config.toml
n_layer = 9
d_model = 384
n_head = 6
n_kv_head = 6
head_dim = 64
d_mlp = 768
vocab_size = 12275
activation = "swiglu"
norm = "rmsnorm"
norm_place = "peri"
norm_eps = 1e-05
positions = "rope"
rope_base = 66900.0
rope_fraction = 1.0
qk_norm = true
attn_scale = 0.161
bias = "none"
tie_embeddings = false
parallel_block = false
extras = ["some layers without positions", "local attention windows", "exclusive self-attention"]
init = "trunc"
init_std_qkv = 0.0319
init_std_o = 0.00751
init_std_up = 0.0319
init_std_down = 0.00531
optimizer = "muon_variant"
lr = 0.00305
lr_mult_down = 3.0
beta1 = 0.95
lr_head = 0.0024
warmup_steps = 84
schedule = "wsd"
decay_fraction = 0.289
decay_shape = "linear"
final_lr_fraction = 0.05
batch_tokens = [32768, 65536, 131072, 262144]
seq_len = 1024
doc_mask = true
z_loss = 0.0001
train_tokens = 499400000
steps = 5516
dataset = "wikipedia_en"
Each number is 200 + 20 x the weight over its row's rms, rounded and kept within 0 to 999. Layers, rows and columns count from 0. The size before them is the row's rms in percent of the matrix's.

# up: layer 2 MLP up, 768x384, rms 0.17, rows 48-59, columns 0-191
# down: layer 2 MLP down (transposed), 768x384, rms 0.453, rows 48-59, columns 0-191
# gate: layer 2 MLP gate, 768x384, rms 0.155, rows 49-60, columns 0-191
up48,077,184,198,208,190,203,210,240,186,212,210,162,206,185,183,197,186,216,195,197,192,200,173,196,229,199,190,201,196,220,187,182,215,213,226,205,226,211,177,207,214,206,207,220,249,192,198,223,209,222,211,206,214,233,226,211,168,209,256,183,187,212,218,178,216,186,163,178,174,221,218,150,205,229,189,199,250,218,169,227,218,188,201,206,210,192,216,211,186,202,216,191,209,195,199,208,197,193,210,169,198,225,234,174,214,200,167,248,189,212,205,205,208,219,224,199,200,194,222,206,206,212,208,200,214,188,178,252,198,219,210,175,208,183,196,216,204,193,207,219,194,225,221,221,199,229,168,164,165,203,199,183,194,206,251,187,221,170,174,186,181,196,223,187,213,216,194,186,190,201,216,186,175,177,196,224,189,186,203,171,220,173,218,228,170,176,176,208,214,198,170,211,178
down48,089,215,222,213,201,196,221,183,215,221,195,200,218,212,212,220,199,176,208,205,202,222,184,220,182,212,200,202,219,207,202,184,219,190,211,169,210,181,156,221,208,207,187,200,236,169,200,233,202,178,200,207,231,183,244,203,156,200,221,195,177,203,215,210,194,226,187,236,196,204,180,256,226,215,217,186,175,186,186,198,226,220,225,212,200,158,195,215,229,199,195,176,176,204,209,194,206,220,179,191,197,180,210,165,188,222,197,202,154,212,202,194,213,217,183,227,209,218,189,214,193,229,214,208,175,181,187,196,193,173,210,182,150,219,206,182,182,213,196,211,205,155,205,209,228,187,173,212,187,247,159,191,186,226,234,204,184,189,177,197,166,185,223,188,228,185,220,183,195,226,203,199,206,213,193,174,181,177,176,196,226,233,214,212,200,188,183,208,201,185,168,214,212
gate49,107,222,209,192,226,187,205,207,206,179,219,216,186,147,197,197,192,218,188,234,222,197,182,188,181,193,168,178,249,203,217,207,199,185,205,204,213,176,194,197,236,195,206,191,190,234,210,206,186,239,210,230,227,197,221,206,223,237,187,198,183,200,226,212,194,188,165,205,198,196,152,212,228,193,209,154,206,181,192,193,238,186,198,206,195,207,204,203,224,208,211,189,229,213,229,185,199,179,168,173,204,224,195,187,180,173,226,209,211,212,189,168,169,218,191,193,193,198,193,213,198,199,181,232,211,179,222,219,222,209,173,201,181,230,206,224,218,186,216,187,161,210,200,219,207,187,172,192,228,183,188,168,215,212,230,170,182,204,236,211,207,202,177,206,236,214,233,217,199,218,225,213,185,207,223,187,218,221,190,210,190,231,174,215,207,198,173,228,206,220,229,164,193
up49,107,177,207,193,193,208,204,199,189,238,167,173,218,213,160,206,215,180,175,218,222,184,189,185,185,234,187,193,155,207,193,217,206,187,198,179,190,181,209,228,203,187,229,228,178,189,218,182,205,223,169,232,188,208,177,230,178,202,228,242,201,227,164,239,230,151,197,187,174,188,238,167,206,192,203,203,222,150,222,192,193,191,165,159,199,210,216,192,190,186,227,205,179,203,170,229,195,188,193,153,201,224,186,142,224,233,200,172,241,214,199,209,186,190,216,209,188,178,198,156,224,219,181,171,178,225,224,231,212,212,226,167,213,201,211,171,189,186,185,210,180,205,192,202,193,228,192,224,229,198,227,186,189,202,202,216,197,200,234,216,236,190,219,171,205,181,167,186,214,196,208,215,227,193,175,201,176,230,240,186,196,200,225,179,210,239,210,167,199,198,170,189,212
down49,105,196,185,186,196,187,196,205,194,225,173,160,230,215,221,211,200,188,196,215,213,211,194,178,209,240,235,235,194,204,195,220,208,192,188,215,169,203,176,189,160,199,213,194,240,176,202,180,205,184,177,188,193,194,183,208,153,190,211,212,213,217,202,203,220,186,213,171,172,203,237,215,204,141,200,188,239,155,223,170,168,172,169,191,226,209,261,181,175,219,199,198,210,217,218,202,158,175,169,147,190,193,155,191,268,216,186,185,237,204,172,205,223,167,188,194,185,199,196,196,202,221,221,163,205,211,201,191,212,183,222,182,212,223,200,176,175,191,186,235,230,211,189,196,182,199,215,210,191,210,241,212,186,170,179,234,206,190,218,176,191,180,224,205,206,189,191,191,207,201,190,190,223,155,202,227,218,195,212,208,182,175,198,189,165,226,217,215,204,201,156,213,212
gate50,099,212,184,177,209,219,208,201,196,154,173,210,203,189,216,184,178,189,197,156,175,170,182,203,171,184,212,214,212,182,215,188,187,192,202,179,248,176,217,184,205,186,172,223,198,204,170,217,209,207,202,185,192,177,216,174,230,172,246,193,187,190,170,196,206,177,155,203,181,212,197,223,222,236,184,194,203,184,206,248,174,223,194,215,211,169,209,173,181,175,118,183,159,164,204,184,189,196,191,224,190,164,206,181,202,224,199,222,239,210,205,209,213,229,196,180,207,239,238,197,197,200,207,234,181,200,203,179,192,190,199,184,166,203,219,193,160,202,214,180,197,203,198,198,197,191,187,181,234,220,201,170,191,210,204,186,209,224,221,203,225,174,218,219,175,203,170,187,186,190,177,202,202,229,219,224,172,180,192,172,224,162,213,209,195,217,213,179,218,211,181,213,234
up50,102,197,200,194,192,207,209,227,201,171,186,228,212,212,195,205,196,249,203,220,209,219,184,216,181,190,228,229,187,148,196,223,185,185,195,189,183,220,194,190,200,200,174,233,167,233,233,192,220,171,212,194,183,238,217,226,181,197,188,197,186,206,200,226,218,197,190,174,240,199,222,187,201,221,199,200,192,150,194,219,162,192,174,204,165,208,194,224,164,219,232,200,218,153,214,149,197,201,216,209,206,239,268,211,209,176,202,191,208,185,187,221,178,221,238,174,219,205,211,196,206,192,186,187,230,182,208,213,216,202,194,183,206,204,219,189,178,192,210,211,199,191,208,222,206,189,213,177,192,203,210,181,205,191,203,193,142,171,194,190,219,186,189,188,225,199,198,190,233,225,214,180,195,193,195,208,220,203,189,208,213,218,188,192,241,208,176,193,188,197,196,175,220
down50,099,190,191,195,171,173,182,197,207,175,167,198,214,229,215,193,172,231,212,218,172,207,229,174,197,150,192,194,180,191,228,216,238,212,239,198,224,233,184,203,202,190,201,225,184,198,204,222,217,210,216,212,185,207,194,159,182,197,245,223,208,177,194,223,209,216,214,227,213,155,216,225,202,224,209,216,199,179,198,217,187,207,213,199,190,219,167,219,165,196,213,208,185,227,232,186,182,185,191,242,176,191,196,230,208,209,155,219,206,201,161,195,212,204,232,212,182,186,165,210,180,162,220,181,191,176,195,189,209,219,201,167,183,168,197,168,188,201,208,224,204,237,193,217,202,204,192,170,180,208,197,180,227,194,183,214,208,210,226,181,235,197,200,203,233,183,239,216,194,182,191,211,191,176,211,200,190,187,196,193,234,198,210,189,218,212,173,217,184,205,165,200,185
gate51,106,193,223,191,197,235,178,202,200,203,196,197,227,183,159,179,198,164,211,205,209,195,224,207,181,228,237,187,204,213,182,188,209,218,182,193,193,210,219,187,212,184,191,201,185,220,183,197,197,197,180,186,222,229,178,157,192,233,177,179,182,199,241,218,200,179,208,129,213,176,203,211,191,212,189,124,229,242,198,197,179,175,230,172,201,160,210,186,158,222,197,160,207,198,231,211,183,182,215,201,217,224,173,197,179,202,198,219,167,201,196,185,176,206,185,166,201,200,191,201,220,227,193,195,172,216,211,183,212,204,209,189,200,211,223,193,214,161,201,175,210,223,211,198,173,215,220,216,208,204,212,168,161,213,190,177,188,197,208,232,157,219,206,171,221,235,198,201,219,173,193,191,210,200,216,200,197,203,224,212,173,173,205,204,196,234,189,195,195,163,191,198,227
up51,117,200,192,196,207,175,216,196,201,182,223,216,180,216,207,234,213,219,169,221,192,185,191,189,224,184,192,221,194,177,233,212,202,218,232,182,206,207,181,209,200,212,217,215,205,180,218,197,200,198,227,185,175,184,224,223,199,162,203,220,214,204,231,173,217,220,197,289,214,236,186,191,220,198,194,254,199,141,176,184,219,209,170,234,188,221,155,194,231,166,192,244,179,195,198,187,235,208,194,181,200,172,223,211,195,193,196,204,209,207,194,204,203,178,226,196,192,196,228,196,177,186,204,229,211,203,202,255,193,190,184,197,226,203,193,213,219,189,201,207,225,207,177,228,219,170,157,177,205,183,189,191,212,190,193,226,206,211,222,161,193,173,183,200,171,200,220,192,204,233,184,199,210,175,170,201,192,188,203,198,212,240,184,204,191,219,206,222,210,234,209,213,185
down51,108,223,174,172,201,220,219,203,190,195,184,206,183,186,188,203,200,200,203,163,170,170,185,231,224,177,152,203,198,166,193,195,221,163,194,208,179,183,185,184,220,194,207,200,216,181,202,192,187,233,226,216,226,208,237,199,178,178,163,196,210,210,195,165,178,202,218,197,205,202,193,183,207,230,199,170,193,203,158,183,220,252,208,209,203,169,202,179,209,199,159,214,204,195,212,184,183,218,215,163,233,192,180,185,192,200,185,235,185,218,182,210,231,206,218,198,222,199,173,198,184,202,194,210,197,212,204,212,208,215,151,198,195,155,191,156,192,175,179,187,205,201,186,228,207,205,177,222,245,213,233,232,216,170,172,210,205,200,212,175,166,176,208,192,194,221,207,201,208,238,188,210,217,166,207,197,216,222,201,210,240,207,199,220,199,249,192,217,199,223,168,225,204
gate52,099,159,186,188,192,218,174,199,193,232,166,197,203,240,194,212,204,204,235,187,218,186,216,193,177,175,181,227,147,182,190,194,216,232,204,191,182,208,175,192,220,197,159,181,213,239,230,186,186,176,183,197,189,227,209,205,204,221,212,203,202,213,249,216,154,160,200,208,231,196,204,212,183,183,180,189,210,223,216,204,224,216,199,171,225,163,205,224,178,145,174,193,187,235,172,188,195,214,194,226,182,199,178,197,183,198,204,250,227,207,203,174,199,207,223,155,208,206,182,198,222,220,190,178,181,185,239,190,203,192,222,202,219,196,209,209,199,198,157,225,193,195,184,177,220,175,160,164,195,219,179,209,220,213,203,216,233,207,157,237,195,205,211,204,216,197,210,239,209,154,190,205,196,177,210,193,208,191,157,201,197,212,195,186,185,200,186,198,201,187,213,164,202
up52,094,208,192,209,229,213,182,195,221,183,196,215,205,194,201,246,179,188,202,220,201,209,189,207,228,199,189,203,241,186,175,191,231,213,188,227,205,173,190,196,164,170,197,193,187,171,190,200,191,221,170,206,202,205,160,199,198,199,178,208,180,187,190,201,210,192,192,202,191,211,204,182,185,210,184,221,220,209,223,214,197,225,176,195,209,207,193,161,226,224,167,219,226,152,212,199,201,220,196,200,206,195,187,178,210,206,228,212,196,207,198,205,233,163,201,233,176,213,223,202,167,182,247,223,182,231,206,184,207,203,174,166,163,203,178,177,209,206,198,200,217,154,176,217,229,205,209,188,164,197,161,197,219,189,194,234,179,224,192,171,201,201,198,199,215,189,207,197,169,201,218,165,187,203,191,207,174,187,217,217,200,230,204,203,189,193,226,162,214,211,210,218,185
down52,095,220,205,236,185,179,174,183,162,200,221,213,162,225,204,235,202,191,183,211,224,197,200,163,192,179,230,185,222,190,199,220,211,188,216,180,247,202,168,208,164,169,206,225,232,194,196,185,214,192,200,205,193,178,225,209,214,201,219,183,246,165,190,239,224,193,191,212,191,200,178,218,207,169,227,213,188,183,207,170,190,192,191,226,202,199,234,210,196,196,204,174,197,214,219,180,194,181,174,241,198,213,191,158,208,211,182,215,229,202,199,205,189,216,226,233,173,203,220,206,230,239,197,210,188,194,212,218,233,177,223,180,177,165,192,202,209,191,206,195,213,215,191,213,178,233,218,211,211,171,201,195,187,213,184,165,171,176,196,211,210,220,213,187,194,197,202,186,213,201,196,199,220,191,184,224,216,206,198,231,239,199,211,218,194,208,201,176,188,208,199,149,198
gate53,106,165,190,198,211,217,189,232,196,218,202,197,191,191,233,203,208,194,205,194,157,185,184,190,207,202,234,243,172,191,183,208,177,192,201,193,194,207,191,155,184,237,188,197,204,206,155,201,197,193,194,198,189,236,203,165,234,194,216,202,163,189,131,152,195,194,181,207,218,242,201,196,174,232,226,184,207,201,202,194,159,192,179,201,172,221,225,211,196,226,187,187,262,237,217,223,207,203,210,199,220,189,184,189,205,191,212,197,195,225,196,197,192,193,176,200,192,166,221,184,245,180,199,174,166,194,184,205,219,234,176,203,204,197,190,197,177,179,203,177,213,196,219,196,188,230,168,214,198,212,189,187,183,174,201,174,200,225,202,180,229,197,201,207,216,184,212,191,230,204,200,191,220,241,196,256,161,198,205,249,245,158,171,233,167,212,183,229,178,200,189,215,216
up53,097,213,220,230,211,197,209,195,199,209,196,193,191,205,222,177,192,202,210,175,215,194,179,220,183,219,203,154,205,208,205,219,192,239,191,220,223,225,181,259,255,184,207,197,173,189,218,185,193,199,192,213,181,194,251,204,173,183,179,206,193,218,242,194,206,186,196,178,191,186,194,193,204,194,158,183,234,206,205,203,248,213,228,229,227,189,176,222,194,196,212,202,175,162,181,173,175,214,154,199,241,203,143,222,205,195,214,185,238,193,216,210,209,169,228,197,168,211,177,203,159,219,197,179,221,221,230,210,174,164,211,178,214,216,188,176,184,180,189,242,193,201,200,194,215,173,185,180,216,191,217,206,188,232,192,212,196,196,216,197,187,198,182,181,200,224,172,215,172,199,213,226,179,171,180,172,215,192,156,212,179,214,192,141,201,199,220,175,184,200,218,173,191
down53,101,185,203,179,214,188,182,217,180,215,225,191,184,218,217,219,187,206,209,218,219,176,158,214,170,223,212,231,212,217,180,211,199,227,194,220,200,176,170,164,190,209,169,203,159,184,200,194,212,202,188,189,181,231,215,182,184,169,209,217,183,198,185,161,182,218,174,203,200,245,206,197,191,178,229,166,174,219,208,198,200,248,219,190,181,191,187,197,175,210,202,176,200,204,160,194,211,191,209,214,220,198,191,223,220,184,212,194,206,203,212,201,205,174,188,168,171,215,190,206,220,200,226,179,188,191,190,164,198,216,183,195,183,207,219,194,197,208,184,215,220,198,221,165,170,240,142,231,195,214,175,187,194,183,190,212,214,202,194,170,199,161,193,167,210,208,198,209,187,201,193,206,201,225,229,208,187,194,207,223,177,158,183,218,207,234,215,248,189,212,187,208,176
gate54,109,204,195,183,182,218,183,211,180,175,208,231,221,201,194,186,215,229,191,202,187,162,205,173,171,215,167,183,232,224,215,212,161,188,196,198,206,191,174,215,207,197,231,185,168,188,220,181,199,197,216,185,206,205,210,173,173,192,208,182,160,236,169,240,210,177,184,157,197,194,180,170,190,221,205,191,195,170,202,211,201,204,153,180,196,185,202,193,191,173,199,237,151,225,237,190,183,224,211,145,229,199,200,217,218,205,214,166,190,231,212,160,179,192,238,218,194,227,223,209,202,204,198,211,176,193,193,233,221,214,210,192,182,190,202,198,199,170,205,213,200,235,158,186,198,188,198,216,209,180,202,219,211,211,194,174,145,204,220,250,204,226,213,197,214,209,196,211,206,208,222,215,198,201,195,224,217,212,223,208,194,222,205,221,198,236,191,233,190,208,218,180,209
up54,106,197,191,189,226,203,243,182,208,182,200,151,212,177,197,188,218,164,196,223,179,198,197,205,240,190,226,209,181,197,165,179,211,202,187,205,238,183,234,196,211,232,182,227,223,185,190,229,229,200,200,208,201,186,200,241,187,208,207,207,245,188,180,160,189,191,203,203,203,196,190,189,227,206,219,214,165,227,188,204,186,212,185,218,199,236,196,172,211,204,212,171,202,152,197,229,178,191,187,239,198,215,190,210,207,236,214,192,196,156,195,205,199,223,160,181,183,207,194,199,186,187,229,193,199,217,190,175,190,213,198,189,194,197,200,212,191,212,203,197,201,154,222,210,214,245,194,216,215,215,186,167,219,191,218,213,225,192,209,209,217,196,185,211,208,186,205,205,195,203,207,222,194,225,231,185,219,204,177,190,171,194,216,175,182,189,209,183,194,177,203,207,216
down54,103,248,218,173,244,209,212,175,186,183,229,220,186,222,177,263,208,177,231,202,199,204,225,216,199,192,222,208,208,192,200,193,196,219,194,199,189,207,194,213,173,168,167,216,218,190,209,174,217,174,220,222,221,206,194,189,197,191,200,189,211,202,199,214,203,216,211,236,188,173,190,174,205,202,185,202,216,248,167,171,180,185,197,230,208,224,212,184,224,205,216,196,223,199,202,203,185,188,174,213,224,174,194,208,169,242,203,195,170,218,236,209,143,183,183,210,201,166,215,187,179,191,201,195,210,227,178,192,155,174,215,191,234,190,171,224,212,176,200,216,213,228,206,193,215,213,207,219,215,204,214,237,239,218,177,230,236,194,193,215,171,237,228,201,205,156,186,212,217,205,196,202,222,205,195,215,217,223,200,207,171,191,199,205,200,230,232,195,209,194,203,181,188
gate55,084,232,228,192,175,216,203,221,204,198,203,183,204,186,189,223,177,200,202,174,187,226,210,200,172,229,253,176,215,226,219,183,203,190,192,172,248,170,218,181,178,203,205,199,182,213,228,243,222,205,218,206,216,220,212,163,219,209,224,241,234,213,192,183,204,231,236,224,177,235,198,216,169,184,190,185,195,169,205,160,249,219,223,194,189,238,195,174,225,231,205,228,209,216,205,208,201,218,207,238,215,181,149,208,239,214,184,189,248,207,226,210,209,193,203,179,208,235,219,211,201,195,218,191,189,207,186,215,228,191,218,178,178,203,194,203,211,206,206,205,228,193,188,201,180,194,170,178,237,229,213,207,216,195,220,193,212,221,218,195,168,176,199,228,172,203,206,185,207,178,226,197,213,195,180,218,170,221,196,214,242,196,200,190,208,195,247,234,216,161,204,204,213
up55,098,213,202,201,196,255,173,205,212,208,211,200,194,208,208,204,184,178,188,203,187,192,179,237,214,190,180,198,173,199,225,180,239,191,222,208,223,199,202,200,195,173,223,194,233,207,205,214,204,224,225,161,191,121,198,211,207,190,236,203,271,173,200,228,206,207,193,194,215,218,237,196,213,191,233,180,206,228,202,189,223,188,181,185,238,168,191,212,207,219,177,189,248,214,207,204,182,198,226,243,203,214,163,222,182,181,173,198,191,207,224,198,229,210,191,171,215,198,224,198,209,204,184,150,180,184,199,204,185,164,185,214,228,191,198,209,189,201,173,223,205,216,181,190,192,201,179,213,225,176,207,221,174,197,205,199,183,185,198,187,192,235,241,171,229,179,202,197,210,171,213,201,188,206,203,232,226,184,192,196,195,209,222,242,191,206,226,204,214,208,203,195,185
down55,090,175,196,188,205,185,212,174,200,233,225,187,193,249,214,139,180,205,200,198,241,179,218,156,210,197,188,203,215,204,217,232,176,239,184,202,234,204,196,189,203,212,195,218,211,211,165,206,217,208,231,197,215,269,191,247,210,214,178,184,165,185,181,170,206,189,236,193,219,179,199,204,218,189,195,215,167,171,180,260,191,206,199,197,219,222,209,225,153,220,227,190,198,195,206,235,201,207,185,202,224,194,219,196,204,214,187,241,224,193,164,216,195,206,198,228,189,197,199,205,163,192,173,220,217,196,208,184,212,195,204,175,225,208,235,181,187,219,215,143,192,174,218,197,207,224,210,199,200,196,192,183,201,188,198,188,204,240,201,224,207,156,209,223,200,208,202,206,185,192,216,190,201,212,222,202,181,178,208,189,235,189,189,176,172,182,215,179,191,261,219,201,194
gate56,100,198,208,204,264,198,194,212,193,202,186,186,218,214,143,204,212,212,185,203,214,208,174,194,267,203,190,195,174,177,196,197,158,230,220,197,193,185,258,185,221,195,211,187,194,212,208,198,227,233,213,190,193,199,179,217,173,187,190,208,191,194,198,201,220,207,180,146,186,200,208,206,224,173,174,166,212,189,198,232,230,217,212,158,200,259,165,171,177,214,190,202,193,175,210,186,195,206,211,152,188,213,163,197,190,238,231,192,178,247,187,209,195,188,187,258,197,213,215,223,203,210,188,223,215,214,219,195,190,195,208,201,159,202,192,206,174,226,189,184,198,200,223,192,217,211,210,219,216,188,232,207,184,201,220,198,165,197,239,223,205,183,213,163,196,191,196,198,213,226,184,172,177,242,204,211,171,213,209,220,226,204,177,243,211,201,170,190,206,229,200,181,198
up56,103,231,220,205,221,209,203,193,181,215,184,180,179,207,194,211,181,226,203,222,204,201,175,192,219,173,206,217,189,179,220,216,173,209,196,224,215,223,199,204,184,225,179,169,174,206,215,184,229,232,192,198,209,199,213,196,156,181,160,228,187,212,254,209,198,235,212,170,199,206,229,208,185,166,182,196,229,201,212,207,218,220,222,180,200,236,205,212,194,210,168,208,175,199,217,211,220,217,199,155,182,228,195,165,177,213,189,149,173,206,183,218,195,184,224,259,216,233,178,182,227,213,242,199,173,230,218,176,217,189,205,159,189,199,173,209,156,206,185,180,200,204,211,205,186,191,188,198,224,173,235,196,179,206,195,203,160,190,241,240,154,216,204,177,208,224,190,192,211,215,195,192,198,202,208,191,179,225,199,194,191,213,161,197,178,181,172,189,195,217,184,180,195
down56,098,202,200,202,208,168,226,179,197,213,215,201,192,174,227,183,183,201,197,193,198,216,209,214,185,191,230,211,193,178,212,201,201,204,211,185,191,177,177,202,192,181,227,212,198,189,224,189,160,206,193,215,233,187,176,239,205,178,199,216,208,189,246,201,159,214,203,221,179,244,198,182,197,211,185,207,242,216,225,198,208,205,184,179,194,220,173,171,176,231,171,212,173,192,185,188,196,192,174,219,195,175,192,201,205,180,209,225,233,169,200,190,204,195,175,220,206,202,178,203,217,192,176,210,227,221,212,167,210,181,220,169,211,211,199,200,218,247,187,193,206,244,209,218,227,180,181,193,218,202,192,220,186,236,218,216,217,210,202,201,203,223,199,190,186,208,209,247,195,205,186,207,209,208,175,189,190,197,166,184,197,181,219,166,206,205,185,211,178,190,224,214,220
gate57,098,209,167,208,246,208,182,223,205,195,158,197,171,192,189,191,206,163,165,204,182,227,214,187,211,190,230,199,200,185,197,159,237,207,178,195,209,197,266,198,191,161,213,240,202,182,184,200,236,225,195,195,188,234,167,185,183,208,203,205,188,162,197,203,168,224,237,175,225,196,190,203,220,198,204,175,196,174,195,237,204,199,205,174,239,186,217,169,203,226,184,182,175,181,210,241,164,194,221,223,215,210,204,198,194,191,199,178,217,179,193,203,212,207,200,231,224,176,204,206,208,213,215,201,189,227,185,200,197,213,220,195,168,159,198,185,203,190,195,202,186,196,194,212,214,214,227,207,191,226,189,180,185,207,180,199,232,185,180,198,194,215,194,192,174,206,222,190,185,173,206,208,179,240,192,184,199,190,199,207,189,174,228,211,177,183,175,194,208,189,198,247,206
up57,119,199,229,184,200,196,236,186,190,190,166,219,176,228,215,227,209,207,196,242,188,221,182,180,213,181,210,186,215,165,208,212,213,166,211,169,232,203,230,199,197,168,215,205,224,172,168,199,229,200,196,208,183,185,167,148,183,217,238,190,169,147,205,244,173,246,171,176,207,197,204,176,240,175,209,177,187,211,223,190,205,231,166,170,238,170,233,170,200,196,189,145,167,204,206,202,183,179,229,203,166,226,204,227,200,185,213,193,204,199,222,180,223,190,208,235,205,224,190,189,173,197,186,217,216,167,172,206,205,211,218,184,178,205,201,205,215,213,192,195,173,196,217,201,184,191,198,226,188,199,223,209,223,177,185,203,191,198,214,216,170,198,203,215,186,185,202,199,151,155,200,196,199,226,209,165,155,218,226,185,190,173,234,180,176,204,204,173,193,214,191,232,187
down57,115,214,226,222,196,181,256,173,167,192,186,207,207,218,207,196,225,229,195,190,200,209,144,204,190,227,187,149,194,209,208,225,156,158,202,215,181,198,163,193,213,209,184,193,218,220,214,235,216,170,196,211,187,208,239,191,211,216,217,192,171,184,227,196,247,227,142,197,210,200,197,198,166,170,207,196,195,189,208,192,212,211,197,232,197,184,197,193,233,189,224,235,212,196,188,174,198,180,217,204,182,200,193,196,210,186,204,205,171,196,192,161,192,204,222,224,226,202,198,244,177,219,188,226,207,152,148,214,174,206,183,166,216,187,221,200,222,206,184,192,209,177,199,200,180,184,214,181,192,210,192,192,208,220,193,183,177,176,211,212,216,216,199,185,186,211,194,209,197,210,226,172,219,219,208,219,200,195,224,192,196,217,180,221,198,218,220,193,201,199,190,196,185
gate58,094,191,183,194,192,237,205,220,217,230,227,170,161,203,198,199,195,214,214,182,179,212,194,196,194,189,200,205,211,223,228,199,140,186,247,215,200,177,188,196,203,195,207,209,199,200,212,188,194,208,173,219,210,196,225,183,206,240,197,217,177,197,196,174,207,212,185,179,190,206,192,190,191,204,209,186,187,213,210,200,194,185,224,218,199,228,196,221,184,219,180,200,217,224,251,181,237,241,205,225,195,188,194,188,215,208,202,200,213,195,229,187,170,213,223,222,241,227,223,207,202,201,210,205,213,169,224,182,237,174,210,192,229,168,204,172,258,180,226,194,241,206,230,217,187,229,207,209,231,183,190,195,166,177,209,202,151,208,212,184,228,187,186,223,223,224,192,214,193,203,197,208,200,224,201,235,218,236,207,185,214,171,216,185,179,179,247,205,218,173,196,216,196
up58,089,211,220,195,178,186,224,199,205,203,213,148,175,198,204,205,187,180,194,207,224,181,174,171,209,195,185,201,181,195,184,226,179,198,204,162,208,250,201,172,183,225,199,143,184,210,193,194,176,199,216,219,165,242,159,190,197,197,185,192,186,202,200,205,208,207,202,172,185,173,195,219,204,179,242,205,222,219,195,170,186,206,211,230,211,181,172,182,206,159,222,213,204,171,173,202,228,175,222,207,189,210,225,209,208,213,168,184,201,225,204,221,189,200,170,187,168,216,211,191,180,194,232,176,201,187,219,197,219,197,200,204,208,195,240,222,209,197,199,199,195,186,176,214,180,226,207,170,169,176,188,198,227,187,209,184,185,170,192,212,221,231,218,199,210,197,186,243,214,163,184,209,195,187,231,174,205,212,195,208,194,179,236,225,205,222,208,241,214,189,207,213,210
down58,099,194,227,217,203,200,195,184,205,176,209,196,189,191,214,191,219,201,239,221,189,187,193,222,213,215,207,221,206,180,174,203,242,226,207,157,192,247,204,163,171,230,194,198,188,197,173,205,213,205,220,173,182,211,168,219,188,195,209,199,241,210,217,205,212,182,250,206,188,228,181,196,197,194,204,207,224,236,232,207,193,176,205,192,204,197,204,222,203,233,241,168,176,142,193,183,202,185,216,184,195,196,222,200,192,201,190,191,180,220,192,237,192,192,188,207,158,193,179,172,193,212,249,208,225,218,184,194,185,211,144,187,172,200,200,189,158,202,161,232,171,236,194,198,161,204,223,208,205,201,202,174,218,244,184,172,216,173,208,220,185,217,229,207,245,181,188,225,222,187,212,201,207,189,206,200,213,197,212,218,224,211,211,212,223,212,162,216,203,199,190,225,193
gate59,100,213,193,209,211,201,196,193,173,193,224,179,165,195,242,217,202,218,202,232,210,228,216,187,182,199,201,155,226,204,196,186,197,201,216,206,159,192,184,210,176,188,218,201,188,205,204,207,229,206,202,169,191,168,196,196,182,210,173,211,171,201,204,149,194,168,207,168,238,161,191,228,210,186,193,195,215,239,192,210,203,172,236,191,222,193,208,172,194,214,192,194,212,198,174,198,197,192,208,183,199,207,191,205,186,199,177,212,191,215,185,177,187,207,204,215,190,177,193,199,214,174,192,182,172,195,174,184,230,208,170,183,177,185,201,212,224,199,225,197,215,255,190,184,143,206,192,215,216,206,184,174,185,194,213,201,197,227,212,203,208,184,203,204,205,181,242,206,210,171,182,204,192,190,182,175,201,192,174,178,198,172,172,249,211,240,225,224,195,222,208,195,207
up59,105,229,175,196,205,165,211,201,170,190,194,171,205,182,199,209,184,213,177,163,188,218,206,220,198,172,186,197,239,188,229,207,206,171,186,213,221,215,196,159,220,198,198,211,205,221,203,218,214,174,201,183,173,200,207,215,175,203,160,199,183,202,178,193,209,188,207,205,230,187,218,210,174,225,193,179,154,198,220,208,173,204,189,178,206,221,201,202,182,189,207,199,208,182,205,182,199,200,198,209,201,179,153,204,188,205,158,210,209,202,188,202,163,262,202,207,184,184,191,223,194,163,195,213,180,180,190,215,229,198,212,182,187,194,215,222,199,198,235,215,195,180,190,203,202,174,199,213,184,174,207,236,196,221,190,215,178,192,186,210,262,184,202,204,180,179,204,214,215,177,194,224,196,179,218,208,170,206,195,211,236,238,180,223,212,208,227,213,208,191,231,177,182
down59,096,187,239,215,155,198,190,173,214,206,204,188,143,207,216,231,192,255,169,168,194,197,195,228,215,203,185,204,197,191,203,179,220,237,192,154,187,161,211,212,223,217,211,208,213,228,208,186,212,184,202,180,194,198,211,222,205,206,229,224,176,214,233,214,188,219,178,188,212,237,194,211,200,204,200,199,228,205,198,215,207,214,192,189,188,234,183,185,187,200,212,180,159,196,163,196,192,183,193,175,196,208,200,214,202,196,213,217,212,187,218,187,173,211,240,211,202,199,238,186,194,175,195,228,225,213,170,175,192,149,209,221,201,172,190,196,156,224,234,180,203,221,192,210,162,221,219,226,196,225,222,203,196,231,222,204,221,243,209,183,180,186,177,196,210,200,213,212,216,210,191,202,173,152,188,193,173,181,197,190,223,199,229,159,215,190,192,205,216,193,175,173,211
gate60,098,221,204,168,187,179,226,194,190,154,202,193,221,192,198,194,202,180,193,224,212,226,215,174,150,228,187,265,217,226,199,206,142,224,181,190,212,193,204,187,222,181,188,197,187,244,198,189,197,188,186,193,217,209,197,181,211,165,202,185,173,229,159,203,210,207,207,227,206,209,185,234,214,212,213,154,220,208,193,229,181,246,137,204,204,208,182,218,196,175,199,190,185,207,166,207,225,182,218,211,154,174,206,197,217,213,178,158,182,184,208,196,233,164,186,211,214,206,237,210,196,198,242,190,205,198,200,206,191,243,184,188,174,176,209,185,202,240,184,193,189,200,196,169,199,188,188,203,211,189,209,197,182,189,214,193,201,207,196,213,171,222,202,168,192,207,208,215,195,209,218,189,196,218,200,180,201,226,208,199,175,206,191,186,196,213,202,205,185,226,199,207,208